python train.py --num_key_value_heads=1 --norm="rmsnorm" --norm_eps=1e-05 --rope_theta=10000.0 --rope_fraction=1.0 --init_std_qkv=0.0237 --init_std_o=0.00366
Each number is 128 + 32 x the weight over its row's rms, rounded and kept within 0 to 255. Layers, rows and columns count from 0. The size above them is the row's rms in percent of the matrix's.

# layer 5 MLP up, 192x64, rms 0.586, rows 31-65, columns 0-63
size [ 93  92  89  91 104 108 119  89 120 100  87  89 100 100  96 114 116  99  96 106 100 103  96  90  96  89  88  80 112  95 109  96  92 109  98]
[[ 90 170 121 220  74  85 154 132 104 125 128  82 137  99 111  93 130 101 152  99 108  68  98 144  89 145 161 105 118 178 121  82 124 148  81 150 131 178 110 116 166 151 183 144 173 118 144 173 174 148 121 186 169 127 120 131  93  98 154 102 140 134 108 137]
 [172 150 178 104 161 138 143 122 124 109 122 121 150  75 172 132 132  81 116 164 125  84 135 144 150  91 162 161 149 107 146 139 132 157 192 109 139 168  76 163 126  80 140  63  87 101 156  58 105 118 127 146 121 158  78 187 104 175 100 121  70 106 135 105]
 [138  72 116 110 124 104 142 163 146 133 170 194 129 170 136 138 153 115 143  86 165 112 119  83  88 171  89 142 152 134 155  98  95 149 128 180  96 145 160 140 163 104  83 138 155 164 170 132  77  65 163 147 146 139 144  96 119 221 133 121 161 168 166 125]
 [143 130 122 147  88 152 107 127 145 151 148 110 135  96 184 109 127  74 115 121 154 124 116 166 147 169 161 111  71 159 108  78 151 101 187 149 181 143 121 146 163 184 173 122 134 114  83 143 189 108 149 163  79 166  85  68 124 127 116 116 133  55 161 161]
 [185 110 115 125  48 106 136 120 117 114 143 107 165 135 116 169  98 138 140 141 126  83 164 121 153 147 116  78 168 130 190  97 125 219 104 122 202 117 152 118  85 136 103 153 143 148  86  82  93 146  77 150 121 164 102 164 123 115 154 116 173  94 156 138]
 [127 106 153 165  70 168 113 146 148 160 125 117 124 163 101  73 100 166 116 172 142 130 153 109 159  92 115  34  92  65 105  95  99 112 130 112 118 145 109 129 119 159 145 113 144 107 142 128  68 198 141 179 145  87 110 119  86  63 118 126 149 163 116 165]
 [105  93 145 163 110 158  60 128 157 147 147 115 116 115 153 121 161 147 115 120  86 122  62 120 117 179 118 161 119 150 150 178 111  56 143 158  89 138 112 115 104 132 102 111 128 160 104 105  48 141 209 181 117  84 127 124  96 186 178 126 111 108 154 131]
 [156 161 142 110 125 112 140 103 162 155 153 118  92 159 141 154 150 105 139 128 125 120 102  88 103 161 144 187  52 146 147  85 154 107 125 173 106 100 189 102 133  74 151 125 127 100  67 130 178 113 135 183 166 116 108  90 123  78 153  56 162 123 141 187]
 [107 170 120 169 105  94 129 130 183 150 139  98  88 141 109 106  79 154 132 164 108 155 101  71 165 135 102 118  77 152  67 149 136 143 140  90 126 132 191  38 110 136  73 172 166 161  98 106 136 154 153 174 159 117 148 142 115 104 124 179 168 119 118 113]
 [153 151 128  46 130 171 113 154  93 138 142  76 220 123 134 137 113 179 110 114 156  77 102 102 113 102  92  98 131 138 128 159 143 183 103  97 140 121 124 122  99 172  99  62 145 120  73 131 101 170  97 122 103 148 111 132  93 172  84 146 105  95 132  94]
 [135 203 167 121 103 128 169  61 129 120 165 130  98 195 134  91  94  78 162 120  92 129 126  62 124 191  90 136  83  69 118 166 143 154 117 169 139 140 141 155 129 121  97 166 137 136 137 143 149 115  59 102 149 143 164 112 138 125 165  89 166 104 125 134]
 [162 178 106 153  73 160 102 169 154  60 108  57 158 131 123 180 122 120 102 187 118 145 113 163 127  82  95 114  71 107 119 119 158 160  84 147 140 137  65 145 111 138 108  99 113  89 103 195 106 142 101 115 144 119 118 117  88  85  96  97  98 129 156 111]
 [ 86 107 127 169  92 115  90 132 155 183 143 133 183 146 138  69 165 153 152 131 137  97 109 153  78 166 165 103 141 141 131  74 106  21 162 156 111 123  93 127 190 111 146 143 116 148 160 152 157 128 118 169 162  95 112  83 114 144 157 107 145 143 174 110]
 [143  84 119 128 147 126  81 125 158  88 151 183 183 118 147 131 161 115 211 152  89 163 115 135  87 147 109 102 150 155 167 126  74 113 153 146  91 160 141 169 125 127 139 114 104  77 174 158 103 116  83 124 141 157 152  86 177 143 159 119 115 208 140 176]
 [152 177  71 155 124  41 168 146 112 107 142  70 103 118  67 143 133  83 112  97 129  82 134 144 145 110 157 192 163 150 140 153 175 105 107 158 130 139 153  68  74 143 142 162  82 105 104  97 135  78 129 124  99  92 108 167 130 130 153 159 145 151 114 126]
 [102 128 186 166  84  93 156 138  73 114 121 143 130  95  93 150  60 108 114  73  60 133 129 133 119 104 145 128 132  88 169 131 151 168 151  89 114  96 174  93  98 113 115 116 113 144 166 155 160 126 192 170 144 134  45 102  88 151 144  98 126 159 137 152]
 [136 104  96  88 110 123 164 119 107  99 163 175  88 140 129 161  92 130 111 126 145 161 135 145 160  98  78 104 126 136 110 165  77 180 167 113  96 160  95 166 126 121  74 123  92  74 121  79 116 163  98 150  61 195 125 132  94  83 129  89 144 124  66 160]
 [103 102 112  79  86 151  99 135  73 167 117  98 141 165 162 160 125 159 146 182  92 128 177 122 118 182 120  99  85 156 151 107  72 135 133 122  91 114 130  95 171 177 142 130 144 100 124 182 109 133 209 140 127 108 150 119 134 152 195 143 119 150 102 197]
 [ 73 141 148 100 171 152 161 122 116 151 112 137 121 144 158 139 102 127 163 158 150 125 107 154  98  65 168 132 192  92  67 113 119 117 124 212 174 106 118  96  88 101 141 126 128 133 144 129 105  67 186 102 143  44  95 132  85 137 119 104 127 119 106 163]
 [152  71 155 151 133 143  93 172 157  94 128 160 184 116 202 146 186 130 177 169 105 131 114 161  98 153 162 120  72 139 108 161  72 164 155 159  83 145 125 120 162 150 181 151 184  96 163 142 148  90  99  97 122 125 138 133 163 164 119  87 127 138 158 129]
 [122 103 145 151 126 115 103 140 174 159 139 142 143 105 105  87 187 167  92 159 199 159 104 111  71 138  94 150 118 114 111  89 163 118 116 148  70 155 118 150  82 128 147 117 167 103  80 126  92 141 155 127  99 157 144 148  82 143 158 192  89  40 114 106]
 [158 142 107 111 161 136  90 129 114 164 178 150 149 180 114 163 110 110 130 143 135 103  98  90 134 115 174  76 113 198  95 163 120  91 121 136 176 180  72 165 146 114 148  82 177 121 114  75 136 106 114  51 111 105 105 139 154 185  98 110 132  96 137 168]
 [ 95 136  63 111 123 128 102 152 114 146 117 143 161 146 133  92  96 132 109 157 102  89 119 174 134 172  53 180  71 107 116 105 117 123 130 160 136 117 134 129 116 185 168 143  90 147 125 161 245 148 126  87 156  72 169 148 141 103 121 110 112 103 152 124]
 [ 66 135 127 181 148  71 108  93 111  78 137 165  98 109  63 110 146 179  88 153 114  88  98  75 146 114  65 167 160 129  84 175 119 118 111 145 110 122 183 118 105  79 103 165 113 118  78 122 143 115 165 169 167 169 110 147 114 107 112 134 128  97 121 114]
 [167  75  68 156 102 156 147 167 172 105 121 134 160  73 108 140  84 144 129 159 141 104 134  89 111 167  79 161 135 149 146 164 107 101 103 184 104 102 143 140 160  96 121  93  97 154  78 151 120 195 112 164 160 133  98  73 134 121 136 109  88 138 172  68]
 [ 90 151 177 130 122 112 164 100 101 136  48 129  74 140  93 175 119 118 107 109 167 112 194 151  69  92 123 182 129 149 143 132  99  83 137 134 121 106  77 153 139  83 123  93 110 163 127 190 108 127  96  92 173 134 134  63 140 169 117 158 145 159 139 142]
 [ 92 151 168 157 143 120 155 137 122 122 113  94 111 126 123 124 135 143 102  14  65 102  51 109 129 110 138 133 112  50  77 131 113  93 187  88 177 108 158  88 133 156 156 163 101  98 130 107 169 134 118 124 107 153 100 147 113  91 129 138 118 166 110 130]
 [130 119 174 155 131 115  89  75 134 136 108 129 157 131 147 131 147 135 136  71 183 176 125 117 134 165 138  92 116 150 155 118 170 142 167  72 210 129  72 140 160 118 110 106 132 112 141  74 104  84 158 137 180 147 105  81  82 149 136 181 192 111 124  84]
 [ 82 137 156 125 139 115 121 156 168 127 122 107 177  95 176  98 124 161 112 166 137 133  79 154 125  82 141 140 123 143  74 146  60 176  88 157 149  59 123  99 138 166  64 118 134 148  93  70 136 123 124 153 177 109 139  53 106 139 157  91 112 125 175 124]
 [159 160 147 146 133 137  81  55 109 115  85 165  76 169  87 140 149 176 152 126 138 143 102 127 116 128  88 118 105 110 142 124 166 130 141 139  57  97 163 113 167 147  95 108 134 163 132 153 110 167 110 133  84  43 125 177 186 113 111 126 146 168 167 178]
 [109 124 140 112 148  96 109 145  93  83  95 157 133 146 181 102 153 127 107  98 130 170  87 112 166 167 199 141 144 188 160 188 187 121 146  78 148  96 134 124 164  99 107 120 127 130  76 111 165 103 172  87 105 105  81  94 141 121  80 115 161 127 182  93]
 [137 116 113 130 151  96 104  70 147 115 182 116 137 180  98 192 135  98 103 120  96  54 147 187  80 105 126 130 156 104 119  72 139 121  83 168 148 113 107 128  99 107 128 164 102  89 190 135 157  85 135 189 139 142 108  93  93 137 129 118  73 163 111 160]
 [124 198 105 148  95 141 173 164 124 133 132 133  65  80 122 149 144 122  95 145 136 121 132 158 158  62 114 129 104 118 118 195 189 144  61 178 151 131 148 105 141 139 136 129 152 114 138 179 105 154  85  96  88  74 159  93 141  90 198 150 120 113 103 128]
 [124 111 158 136 139 132  86 120 128 182 108  69  93 147  74 153  96 121 163 173 166  82 164 122 124 152  78 117 125  98 123 126  79 104  79 153  96 135 117 103 134 138 156  66 155 187  64 116 106 190 106 161 167 164 186 126 136 132  91 137  93  96 121 147]
 [104 106 137 144 121 117 111 130 169 112 184 132 116 150 154 109  91 149 104 161 123 102 138  96 162 169 113 136 102  79  72 127  95 120  98 184  96 103 168 132 140 143  71 183 118  90  99 185  91 159 152 112 114 119 224 156 137 122  78 175 122 100  97  89]]
# layer 5 MLP down (transposed), 192x64, rms 0.167, rows 31-65, columns 0-63
size [ 95  74  96  88 100 108 115  89 117 105  93  95 103 102  94 109 102 100  99 102  95 104 102  94 103  94 100  89 104  98  97 100  82  98  96]
[[ 88  89 172 149 139 149 133 163 101  91  96 145 134 186  91 151  90 136 109 138 147 120 101  75 170  70 109 216 101 144 103 120  60  95 108  80 137 116 146 113 140 158  77  95 134 110 124 133  63 106 146 162 176 141 127 160 137 121 126 118  77  92 152 126]
 [149 113 118 169 117  96 124 182 145 140 123 121 164 215  91 130 157 182  93 142 150 147 173 159 175 155  76 145  57 121 132 103 122  93 102 181 154 105 164  70 142 106  98 120 164 160  73 154 150 116 126 116 151 154  89  99 170 103 168 148 131 116 113 128]
 [165  78 147  93 143 110 142  93 151 107 148 183  72 158 129 148 134  99 134 134 150 116 153 124 150  91  75 140 100 197 130 130 134 108 126 159  89 142 112 163 136 168 161 121 119 143 128 137 183  96 184 161 158 159 125  38  72 165 137 120 111 190 125 169]
 [149 113 182 117 208 151 179 136 123 145 128 131 117 150 128 185 134 112 164  87 159 169 189 116 155 110 131  73 155 172 159  99 143 128 163 102  68 136  96 147 103 114  80 119 183 142 159  60 137 170 140 142 141  69 127 147  99 151 137 117 104 118 116  86]
 [160  73 122 105 112 187 159  96 155 132  65 109 100 131 155 111 118  67 156 156 139 182 147  74 109 148 129  62 170 131 151  86 115  95  55  75 152  66 124 108 142 135 112 149 146 128 145  92 140 159  74 107  90 182 117 147 115 113 125 145 116 137 133 117]
 [ 52 132 111 141 146 184  95 160 164 157 109 113 128 106 136 147 117 183 179 162 117  73 140 124 144 106 110 174 120 106 119 176 181 115 114 115 136  95 112 125 141 109  64 108 170 108 150 177  98 125 194 156  55 175 137 119 127 136  85 107 161 144 106 161]
 [ 77  99 126 162 160 140 135  93 100 139 182  89  90 138 112 123 134 157  94 128 102 147 125 108  81 159 132 148  80 154 132 116 129 109 126 131 125 152 177 167 206 168  90 129 140 113 117 144 109 171 184 119 209 109  84 114 133 134  84 106  57 152 119  64]
 [136 155 117 170 135 146 187 156  86 171  71 108  95 120 155 178 136 115 107  98 173 114 132 133  89 141 187 142  62  95  98  95  65 103  98 125 120 103 172 140 121  95  87 107 168 186 121 140  88 114  81 165  72 140 126 119 148 152 160 154 134 126 157 153]
 [158 102 151 151 129 119 202 163 131  90 182  86 121 155 103 153 101 185 175 141  96 156 140  94 164 173 116 107 128 128  89  77 142 124 149  53 159 141 178 160 173 131  71  97 132 166  99  98 108 119 163 166 175  94 142 111 143 116 159 161 150 118 132 131]
 [111 176 152 104 180 187 118 116  91 141 115 104 168 128 124 142 142  97  54 138 188 115 129  67 115 107 137 154 161 142 123 116 149 179 152 146  98 160 115 133 141 137 123 100 146 128 102  60 156 171 139  97 177 112  90 149 130 135  58 105  58 127 158 172]
 [112 148 120 134  88 156 202  75 100 100  98 132 162 135 167 107 163 105 128 129 124  59 116 137 110 143 188  67 145  90  90 135 134  99 158 123 106 160 116 127 144 123 176 107  96  92 139 127 142  68 121  72 135  96 105 127 132 107  52  88 170 115 142 182]
 [ 68 123 139  95 229  53  85 102 105 160  98 134 116 111 122 117 128  85 161  96 113 176 160 195 115 165 131 122 134  77  96 113 114 117 117  99  92 142 135 138 177 118 112 159 116 130 194  90 154 151 105 118 167 115 110 136 152 184 135 124 121 148 111 101]
 [109 130 132  83 103 171  79 134 138  94 126 133 118  53 151 107 147  62 170 189 166 100 138 126  96 198 184 179 166  89 119 142 110 121 103 193  86 169 130  95 123 133 164 128 159 147 133 105 144 113 143 122 119 134 100 133 177 135 168 146 182 141 116 153]
 [ 68 154 123 188 185 117 103 156 129 186 165 122 173 117  79 116 107 121 125 185 152 170 161 119  98 121  96 177 126 196 125  98 104  77 129 115  90 165 104 157 125 117 116 161 151 124  91 126  78  93 126  99 140 129  96 146 169 199 141  85 136 140 119 143]
 [149  91 151  62  70 172 155 162  99 172 140  96 155 122  96 100 122 167 153 113 140 129  77 141 141 144  89  73  71  91 139 108 189 120 131  85 124  95 137  87 158 121 117 152 139 165  94  98  87 103  98 110 114  82 121 134 159 165 167 107 191 132 146  91]
 [146 152 166 144 156 112  94 152  53 128 142  95 175 130 119 116 140 133 147 121  40  72 134 105 117 111 153 145 129 127 144 140 126 168 103  42 111 140 107  86 126 137  75 118 105 106 134 177  92  94 170 150 154 124  41 165 120 101 122  81 113 141 113 108]
 [107 122 132  51 185 173 178 125 134 113 173 109 115  87 124 122  94 101  75 133 150 145 177 127 174 146  93 127 160  87 132  93 173 127 132  70 157  95 129 156 131 123 109  73 129 142 103 133 109 100  93 144 111 146 166  70  93  69 161 196 131 142 131 115]
 [126 162  84 144 143 110 165 166 128 100  95 142 115 105 160 110 111 180 177 103 126 125  77  89 139 164 132 159 116 132 178 119  97 180 169 141 133 184 204 138 112  77 169 176 129 163 134 140 120 195 129 162 141  97 115 153 167 160  84 149 119 131  75  90]
 [171  90 110 194 110 143 168 110 141 121  41 118  97 121 105 156  91 153 112  88  89 135 144 116  62 134  95  57 101 177 152 125 120 127 187 139 138 151 128 172 139 114 138 160 210 139 136  76 137 154 131 144 167 153 125  94 147 127 164 113 107 125 114 102]
 [148 129  65 115 126 191  92 160 142 187 118 143 176 101  88 132 141 142 151 190  93 148 123 150 110 135  92 105 154 121 105 175 156 130  79 122 116  67 117 145 132 151  85 118 141 161 158 141 183  94 138  98 123 138 119  50 185 175 114 156 161  82 134 119]
 [164  59 114 192 162 103 162 154  85 127 137 123  90 177  94 146  94 161 152 118 176 175 166 127 132 125  49 142 122 141 171  94  77 138  94 108 106 142  81 196 137 110 133  82 101 145 117  71 137 123 112 125  91  92 130 124 119 132  99 134 117 100 162 156]
 [147 137 102  77 156 138 202 141 149 111 115  69  74 118 130  63 126  97  96 132 116 120 111 141 152 142 177 104 113 182 142 206  97 111  91 146 138 149  63 157 189 122 119 139 133 142 130  75 100 189 110 112 140  88 142 133 177 166 115 128 142 112 151 114]
 [135 147 128 109 134 115 110 136  70 213  94  98 134 183 121 139 118 139  85  89 134 131 101 103 189 136 106 152  83 116  80  88  81 102 114 120  83  94 129 164 149 172 171  60  93 101  91 182 139 105 115  98 153 132 144  86 173 120 103 134 102 127 108 166]
 [ 79 118  44 141 135 139 141 171 161 147 158 130 122 122  94 167 129  69 182  58 167 149 161 139 104 149 171 142 129  72 114  83 158 135 141 109 169 157 114 156 138 162 106 100 164 132 110 177  94 136 149 129 142  57 116 142 182 163 149  92 134 100 140 127]
 [193  98 158 121 121 112 115 185 140 134 119 110 129 101 122 156 115 143 111 119  54 234  86 144 154 100 141 104 159 156 130  94 145 132 101 134 127 140 114 201 144 138  97 137 126  98 122 215 164 122 152 115 161 103  70 111 116 135 107  77 121 146  96 141]
 [138 142 101 120  95 172 109 109 141 151 149 168 145 164  93 134 118 113  47 104 102 146 123 133 124 195 111  31 124 146 168 149 154 156 106 102  90 121 136  99 149 140 106 209 126 108 115  71 137 153 148  91 162  80 180 148 146 121 116 148 128  87 100 162]
 [173 102 151  92 152 172 139 127 139 104 151 174 180 120 199 119 139 147 107 125 118 126 167 143 128 144  97  63 139  89 129 138 194 171  59 125  93 192  96 145  84 125 106 139 192 105 164 134 105 134 110 164 116  93 100  59 108 155 115 119 114 121 138 115]
 [158  86 104 122  86 108  88 128 132  86 141 155 110 117 210 103  91 112  92 166 130  96 123 109 121 151  89 103 152  90 138 107 146 164  79 199  86 149 178 138  97  94 121 117 119 158 138 129 140 197 162 136 138 118 167 170 178 106  96 124  84 153 124 187]
 [ 41 114 118 136 138 162 142 148 136 104 146 139 122  71 129 117 104 167 107  81 144 109  97 106  99 112 155 141 127 201 115 116  65 136 137 107 159  34 149 126  95 113  98 110 142 104  66  38 120 116 123 104 134 120 124 136 108 115 137  72 129 118 170 121]
 [114 110  76  81 196 127 162  79 148 174  98 151 106  62  53 183 116 139  95 176 121 118 134  85 120  77 133 103 116 141 126 135 132 106 169 156 133 114  93 108 124 147  82 144 144 152 120 124  69 132 112 156  83  72 128 139 104 151  88  80 146 143  94 113]
 [104 131 195 133 123 128 104 148 166 110 105 172 169 131 115 105 125 113 122 119 136 141  45 113  69 154 143 104 100 138 135  74 173  86 214 125 133 131 126 144 183 144 102 134 112  94 135  92 132  88 120  78 164 106 142 107 156 110 103 112 168  88 203 103]
 [131 104 160 153 157 102  79 116 164 147 158 154 131  97 177 145 138 140 131 117 171 117 167 158 107  80 163 156 130 123 151 160 180 210 149 137 141 140 153  95  88 148 200 177  89 103 141 124 188  89 118 158 148 152 107 177 143 150 158 176 173 155 146 152]
 [167  93 123 173 181 151 126  95 113 152 144 105 110 121 138 175  62  97 123  77 147 144 124  52  85 151 131  88  79  86 155  93 160  77 141 126 129 132 170 145 117  84  99 141 122 107 116  85 170 109 167  82  91 155 148 158 116 198 123  97 115 112 135 152]
 [132 134 121  96 114 132 218  86 146 188 127 133 122 161 139 165 122 114  83  86  97  80  99 154 183 118  73  57 158 128 168  85 113 139 148 166 169 127  91  98 128 124 167 157 116 140 128 133 102 193 141 134 164 137  98 132 106 107 105 114 122  52 125 134]
 [ 76 138 108 162 124 128 159 134 132 107 194 116 132 110 147 148 110 132 100 142 163  91 101  62 169  76 174 132 148 103 127 105  94 158 113 129 122 146 152 181 100 130 124 101 168 138  67  94  95 117 124 114 129  75 130 101 173  93 153  23 115 180 117 127]]
# layer 5 MLP gate, 192x64, rms 0.543, rows 32-66, columns 0-63
size [ 85  86  87 102 106  88  99 102 101 109 109  87  87  88  85  98 102  99 100 100 105 103 105 104  98  98 109 103 100  90  95 103  88  95 103]
[[146 103 198  89 166  94 147 136 155 136 111 166 124 108 185 125 125  96  84 162 122 103 122 179 142  88 151 162 144 111 118 110 143 150 159  91 128 178 152  95 128 102 168  76  96 101 105  72 114 156  99 181  87 143 141 203 146 163 119  96  90  86 136  90]
 [128 167 122 166 143 153 148 161 161 143 142 137 160 108 125 147 142 159 130 121 157 129 112 108 181 168 175 129 114 123 137  86 109 117 103 125  94 118 164 121 114  61 145 138 133 132 150 143 130 125 117  29 102  19 135 211 176  95 106 120  86 139 151 117]
 [ 73 152 125 113 131  87 116 164 129  98  96 122 143 159 107 150  94 164 134 106  86 118 147  31 115  82 144 127 154 148  69 208 110 187  75 120 132 101 154 128 120  75  90 102 131 130 193 122 101 127 120 117 162 111 157 162 138 138 151 130 127 148  73  99]
 [ 97 120 116  71 151 127 194 116 111  96  98 117  90 166 103 126 119 161 144 144 153 106 128  93  99 127 117 131 130 118 120 134  58  75 102  51 143 148 123 113 152  72 131  87 169 100 157 122  74 170  85  78  78 123 194 161 112 113 112  91 107 149 158 113]
 [156 151 122 143 113  87 152 156 150 119 179 142 149 118 127  79 121 115  86  67 112 172 119 106 145 119 144 102 136 149 138 176 179  95  80  95 185 122 137 142 151 152 103 178 148 103 123  66 115 144 148 150 114  59  79 120  66  55 113  73 131 146 139 142]
 [108 110 160 137 104 169 102 101 173 134  80 137 112 120 120  93 131 111  69 186  77 104 146 119 104 125 100 107  82 143 145 159  64 128 196 122  75  88  48  89 119 140 101 106 129 157  90 123  75 131 121 132 132 126 142 157  99 103 130 115  85 136 198  99]
 [159 162 145  42 138  94 143 138 173 177  84 122 110 154 149  85 126 120 104 133 124 157 139 112  56 149 147 106  61  75  80 139 130 135 103 101 113 114 159 143 125 110 114 165 128 146 115 144 164 131 127 172 182 156 135  68  83  87 113  54 142 123 151 127]
 [163 156 100 143 122 211 112 167 128 156  71  84 132 117 137 178 150  93 102  99 121  99 142 115 131 163 116 135 105 155 159 184 120 131  82 137 181 158 144 160 125 148 142 143  80 143 142 151 129 142  82  48 120  83 157 119 202  79 168 111 144 134 140 151]
 [ 89 175  92 159 170  93 154 146 182 113  46 158  70 168 138  81 160 111 145 173 131 156 134 144 136 125 169 140 158 108 118  89 116 101 114 159 136 139 143 128 179  85 140 129 116 125 154 120 152 124 163 152 147  63 166 109 117  94 124  81 176  82 187 140]
 [143 119  63 118 171 115 150 106 114 107  77 149 152 106 102 132 131 116 113  94 181 115 125 160  98 104 216 118 123 153 124 120 126 124 131 112 124 115 104 156 143  85 187 118 122 121 191 163 110  60 131  71 108 102  87 156 160 117  56  97 123 143  96 189]
 [126 129 142 161  87 127 125 161 184 114 107  24 137 144 109 202 165 118  87 197 122 115 158 124 152 127 125 133 114 155 104 130 167 165  74 150 124 124 104  86  97 117  96 103 147  66 111 151  81 124 109  88 164 116 152 127  92  91 150 161 124 164 152 157]
 [166 111 141 123  75 191 126 146 115  56 137 121 120  45 179 148 110 121 112  64 177 132 149 123 161 142 132 122 134  80 100 133 154 122  72 134 173 153 134 132 144 171 139 151 174 106 110 112 136  68 156 151  83 166 135 123 102 104 178  94  95 120 147  89]
 [117 116 123 116 122 192 135  94  77 178 153 102 139 123 103 188 160 131 151 125 119 143 153 124 155 226  84 142 174  99 191 143 156 135  96 117  93 136 165 104  93 151 132 123  76 132  89  89 188 175 136 133 121 120 117  85 122 132 131 105 133 172 169  83]
 [ 95  89 128 139 101 119 150 171 127 161 146 124 100 143  31  97 114 104 140  91 109  77  93 100 167  64 153  70 162 119 111 162 129 121 136 110 117  61 142 121 101 157 101  76  98 131 127 119 116 153 155 132  91 102 124 178 142  60 134  88  94 121 175 136]
 [164 184 108 127 134 105  62 148 134  91 101 139 110 114 171  93 178  59  80 187 150 113 130 129 119 132 159 135 134 136 185  74 171 117  89 136 128  77 111 186 119 105 151 156 103 124 121  65 155  98 172 124 128 108 171 122 167 107 124 179 111 123 161 122]
 [120 125  78 130 116 111 177 121 173 126 103  96 105  83  77 137 172 129 127 123 173  96 181 136 157 109 132 201 143  93  98  82 167 122 101  86  81  88 182  57 168 122 133 142 160  67 121 156 159  89 119 123 154 110 140 146 113 126 130 130  87  79 113 107]
 [129 169  96 105 142 126 128 201 123  97 128  73 108 128 181  65 143  71 136 154 156  80 141 155 101 123 141  90  76  99 138  66  90 129 144 145  78 102  88 146 154 161 126 123 131 142 111 118 102 185  53 124 158 162 148 153 164 105 140 147 132  94 163 106]
 [179 198 109 129 163 133  91  91 167 147 137 110 126 129 124  98 109 162 126 106 112  56 164 111 181 174  95 107 127 182 121 122  98  97 113  98 126 178 205 154 164 170 179 121 165 160 104 158 153 167 153 114 153 112 145 155 107 138 136 114 106 100 173 165]
 [106  87 127 164 111 143 127 138 117 102 135  76 172  85 101 181  93 122 141 190 123  81 184  89  97 136 136 141 105  72  69 161  64 144 125 104 103  95  82 144 108 130 153 132 174 110 136 171 158 128 104  96 133 147 178 165 186 137  91 155 120 104  88 129]
 [ 94 142  52 154 146  86 146 161 150 137 159 148 165 112  93 108 141 141  96 119  79 130  80 122 169  90 132 101 179 148 107 168 194 102 174 143 114 140  64  91 105 152 115 151 138  83  65 115 111  64 163 115 121 120  94 113  85  96 160 131 119 151  98 114]
 [115  86 190 134 170 103 103 130  99 142  59 160 138 118 131 109 124 177 124  91  55  92 170 109 126 193 131  79 173  94 105  76  95 129 177  76 112 128 101 137  93 132  97 149 170 160 147 125 133 121 153 126 156 106 123 155 116 126 138  69  99 100 180 135]
 [153 125 120 122  99 148 148 149 123  90 123  97 167 104 100 112 114 100 179  81 106 130 126 128 132  66 198 100 137 164 111 117 158 163 121  67 151 127 126 170  88 102  89 163 187 160 202 121 194 109 172 155 118 124  84 171  84 121 144 102 137  89 108 137]
 [173 113  72 154  75 167 154 137 141 187  80  90 145 151 157 153 167  81 148 165 121 150 176 152  84 126 133 155 146  99 182  68 172 170 138 107 172  82 116 185 108 165 136 131 143  90 143 127 112 133  92  93  62 100 153 121 145 116 132 134 147 129 116 102]
 [131 146 117 131  81 173 104  84 132  58 141 125 183 129 146  94 136 113 129 184  84  63 112  67 111 193 125 126 116 136 167 143 125  63 155 148  93 106 194 145 155 148 102  96  95 126  96  84 113 143 165 134 152 147 166 118 133 110 145 122 187 102 136  99]
 [148 156 122  99 136 163 106 134 111 142 148  97 171 131 134  87 140 158 148 135 139  98  84  83 153 106 132 146 180  82 110  94 125 141  67 128 128 104 210 136 130 171 174 153 163 110 138  88 147 125 171 148  72  87 160 221 106  93 146 136  96 108 170 106]
 [169 168  95  95 144 101 169 119 167 158 126 158 112  96 142 121 135  87 131 180 168 126 130 148 123 158 126 162 148 146 124 138 112 161  44 118 131 104  93 107 122 140 200  72 133 145 117 129 103 123 136  99 144  81 175 104 198 168 119 140  92 140 118  37]
 [121 119 102 107 113  96 145 129 133 120 148  98 117 143 159 113 156 121  98 192 146  67 145 132 133 118 116 126 110  67 154  99  88  69  93 184  61 113 174  82  99 127 159 147 106 140 111 150 152 205 101 163  90  94 152 135 179 136 134  94  89 160 176 164]
 [195 123  77  91 117 102  77  89 126 110 134 145  71 150 160 138 117 116 103 122 134 175 165 119 134 156 175 123 102 114 159 169 169  98 170 106  70 173 109 160 131  65 163 124 112 107 177 115 148 109 150 171 118  98  79 174 141 136  95 133 157 165  71 123]
 [103 159 151 125  45 135 158 176 186 130 187  51 120 124 184 101 115 131 115  96  51 122 122  96 111 145 140  79  75 174 115 189 138 140 173 118 139 100 109 166 137  98 137  97 112 131 169 142 161 115 114 117 162 107 134 105 138 123 157 146  92 103 131 128]
 [162 173  89  96 201 141 138  87 170 128 101 137 156 167 119  95 115 107 152 124 161  96  89  67  83 127 149 101 156 137 138 120  78 153 156 165 120 177 138 191 144 151 117 148 177 112 158 119 137  60 129 144 136 118 101 128  67 135  65 102 123  85 155 115]
 [105 183 112  82 105 192 201 139 117 160 102  68 153 141 123 161 140  86  84 146 155 140 118 153 132 138 118 149 141 123 164 147 191 149 101  99 153 173 178 129 153 103 128 113  70 133  70 127 144 121 105  98 102  95 121 158 143 116  86  60 140 134  70 125]
 [165 167 120  89  69 126 129  87 119 205 122 135  78 139 120 154  86  72 130 135  84 123 131 122 130 156  67 129 110 125 192  94 167 131 137 112  99  85  75 165 107  46 128 112  99  90 107 123  87 125  53 132 151 139 121 157 135 142 106 126 135 105 135 119]
 [120  75 165 142 114 131 168 125 115 103 115 161 140  95  70  42 140 114 120 141 190  82 144 139 138 104 151 155 107  97 180 122 136 153 186  99  84 121  89 115  75 125  95 144 100 114 169 118 123 112 157 210 135 119  87 173 119 143  85  98  99 132 144  96]
 [127 198  96 132 113 155 117  85 141 149  84 114 117 129 142 121 146  74 147 102  82 161 115 173  74 100 136 101 166 184 182 148 145 138  87  91 189 162 158 123  98  88 153 124 152 179 174 113 101  91 105 154 134 103  89  96 145 110 155  87 132 126 189 149]
 [ 93  92 156 177 101 149  98 163 187  93 153 103 160 132 119 185 125  98 125 100 136  83 128  43  94  67 114 169 167 143 140  72 156 142 123 148  99 121 150 134 133 155  96  94 172 139 122 119 134 138 181  92 129 103 146 178  83 133 194 130  99 114 114 134]]